Each number is 128 + 32 x the weight over the matrix's rms, rounded and kept within 0 to 255. Layers, rows and columns count from 0. Numbers have three digits each.

# layer 3 MLP up, 1792x448, rms 0.0502, rows 1459-1470, columns 224-447
155070145117158157084171112081130125138092130145098188156166134131096122058167167152125158102098129148131119175100123125073136092102111122092127147154110136125154204160117088103102155176198119102144134122123167071171114151092158121153112100106175099168159147132082128124111151101215111139176138095111159103124129095101118135117100102148112115118182113111097126179117156125113130138155151144117144100145094111124087078131147178090180088105142125091126164126110145087123109132119131138206150155156118116095105154165156202129177166093140086109100087113149121157123123153140165109153122113163224166175113111155113148147144129140164068097121139159163106147113149135180098097155
120122113149111160147117101041135104077139128142119137146162112146112147124164148123080098124099068129169168181089148120150157113143094157125134215133119113086114142184107143141145122086166118112119152131117120174129146126131147124113065155138137111148147162128117105137110083137162061154185117123116082165055147187056152152099072164130126153133133091107158112160154113152138153167171108106130170136119111170114082085142135152123208160114133096135133145102103141059118080108134117140121167152163096196121167077137125113216098160126151088127136101157105105086100138186128124102175124089151109182161132118173119143183156148139185128155111166123128114127150137065126136079167
122109068083082160104120128100098124080067118143152123175155141190162109114163150088140139102100137107172156099098130136143113073134148124139183161081141135148162154143139136118104130142178138148139194114118161084088165125113113142145120150072190176126181139161101112120105110124144181110105143159123137151117167144081133122111129145088114090139103124133134127137110114133117110164113132113105171120101122149188099118142123145092141185136158129118104142169147075092142067188156130130158162126102116202075139136160164118101090132159153156157180096137117141135057145175099122142119057108175143156147090126117148107142147155067174115115139080119133116175142148106122131057156
056221088155154140123126174147107187101143105131139080198145087128070162140168138066174126170194139129131118136138094173136150154153208103099160120113149179096129117099194136156077147080115149142102153117166171079135109087136115113128176098101105116142069173176151049172109109113092160145103131197085097124116122180081100113179137118116093160071127155150195158068133113118132115146109102140132104145144182171180105089203129113133134186112119098111149128108177115087177118172083096152139132170144176074151085150147108131104126132167034125144202106173157129126116144125129124167058148103095175106089108103180142112200161069082138129154138149168131143212127138204100122153177
120135161090123154135210109097043131098120160127141106125215065134160196089159200130142102121075092076180157169141121162125154085136170143125083079132159169145116146172059137178112144106121110089083159124115119107115121119107173138097124174134180119192131136167150072095153178168155088161161110158120187093092132129109134186125141134074149135043122140147186094105169164141128145107142170158122138136154155087149147094158125139145114072092148073096142145085156082115168160152073170148165212161143091074096109101173079108189124118153146183141114130124134203153162118143105114077185137138160101086077150109144098125124139136122126117156105067124084123130122115198077106111090
113121124123141179112121100122145122117106101144195161115150105106103172129139202103112111122096128147201113072156139102123103106161216113123169173045133180123124125127103058149086116098099156041154148096116157076076098119153112078131099147122106071177126134185089185161118097121163085106181121134126182206155121144121123098210154117142161123146198151151047072091141136185102147146127129135128125158064132137105075106118118149056104151124069068135217131087170128106128100119137151147093156092075084104148136128205133150129122100136121095118109117115120143080089096132149106111083120149120119098138164188147069105123133164125188131144168159158127070198105101143121147133196
108147090178067103049128119098111147157132108153160052156120124113154097156150126101072138144140096099160132115171103131173125092138170097155124149123106221088179174132113085132110107119102112097139116126160142157108205133100094138136116102104135071167126146134160113128104154125173176080170084181104137117136170071135124160088111153113108100212132138189094172135128049131116170124136119100113153129060115169140126149084134134046142147108149138158132144135170109125145090162177137084123117119081145160116119111069099106131131127144147119114125090143109133076128142072158168119131067136173136151125117188103030164142138194170157048119094123137137148168100153143139147127229
074120114197152161141094126136112069118084066128184070149099098185171104159132170162102118136129238108120115128132159099070108117132172076134122139110125131171157132103129118122125154117134151172192167127177126127140101131132133090138161077122095115145051135141129083111177105127125180137120154126124173149156168153133088149205113061118140064141157082078105135118151098159146129102106169101139105120128171096126130127173121165113086162087164145185158166129113055124126095111148115200112106101130136116116104163114134150123172106165108104160130111170087164078127130041097148174181110179131090115128162118110155120114151137117153138128155079095185089178100050134102084103126
125238134179053176159181084125117154133121198178167109140155096147131139096144127092103115165120124106122148151092109135090161123042123091127134194158175157147103179097154167152108089161134120117113111090137156172166140128106097162116100127151164156146100124111164099102155049168149117134105192177124172110122108126104095152059119151101082115086212131109141072167147130109120103082067164094149152144142093171137052110114125191154216161092130124101062193177171069082081081203118124153192163104116107142088093120147082096203107139122091158150137140146134137137130109119094127206141121089132151163073178154124101129212146103142153161114191149191094227103133157133076093115161
146067077131113135111136143164142132140079082128150124186156179145162191133159220135120171097147156156116117136052080160095119126142126165123107123098110062160121172069105052122172095120109132189192210100196162092119159110123161116147100127096118152150220147140186124167103099152166120150118176153166111100141142071120072188152144091079185054176132143083152136137174140090107107098148134118114182112175091149156101111081073080097206188144199140150111172119154163101095090131145114173150139138009175209142064171053130174071080128110126169133105108104145129076112163052131204123140055104201189144120057145150116137121153119149146101098195214123159169140101124143165120146161
137107087111085200099132167092123160099100120119115159101153108079046110106161140084125154124143096089160152101114106199074115100076116086103130139156126132146166135099157106126107111181182143122148104108076156099157098131157105113094152100142175144115066097158088148138115075136123130092102128120126115108122103096062132116086072155133144111073113145108146121100128127119043119155126108070160100144127119181198154143125119147134121139128097076130075164122098180081169082126054061174155124120110123162070096112123119148095101136132069197101185128140127156120059083154104110078179115153152155126102046091153133111126134155061129146116157093173126147111178158143106085117176
106104115107116132110143099134119163094059137129091153191141176168100152101180159115104136071053094105123152081124102155117138130119116136136184179128120133144177151136181114124135129118140122133170124145104164072173096160123098122130131124064160150140146166153103140111092155143116185084133091130137093135132167175031169098093098135104097115112140118108154121112117134125059123160173134109111179104120159147161118121138120143064140147099158138139137090133130157099091064130183116141137106107126143190092114141133131146118111096167145112132125113142096118127095112101138148124116097136158120189144125104104145107160152128035141132099106115140102121141124172133128125112134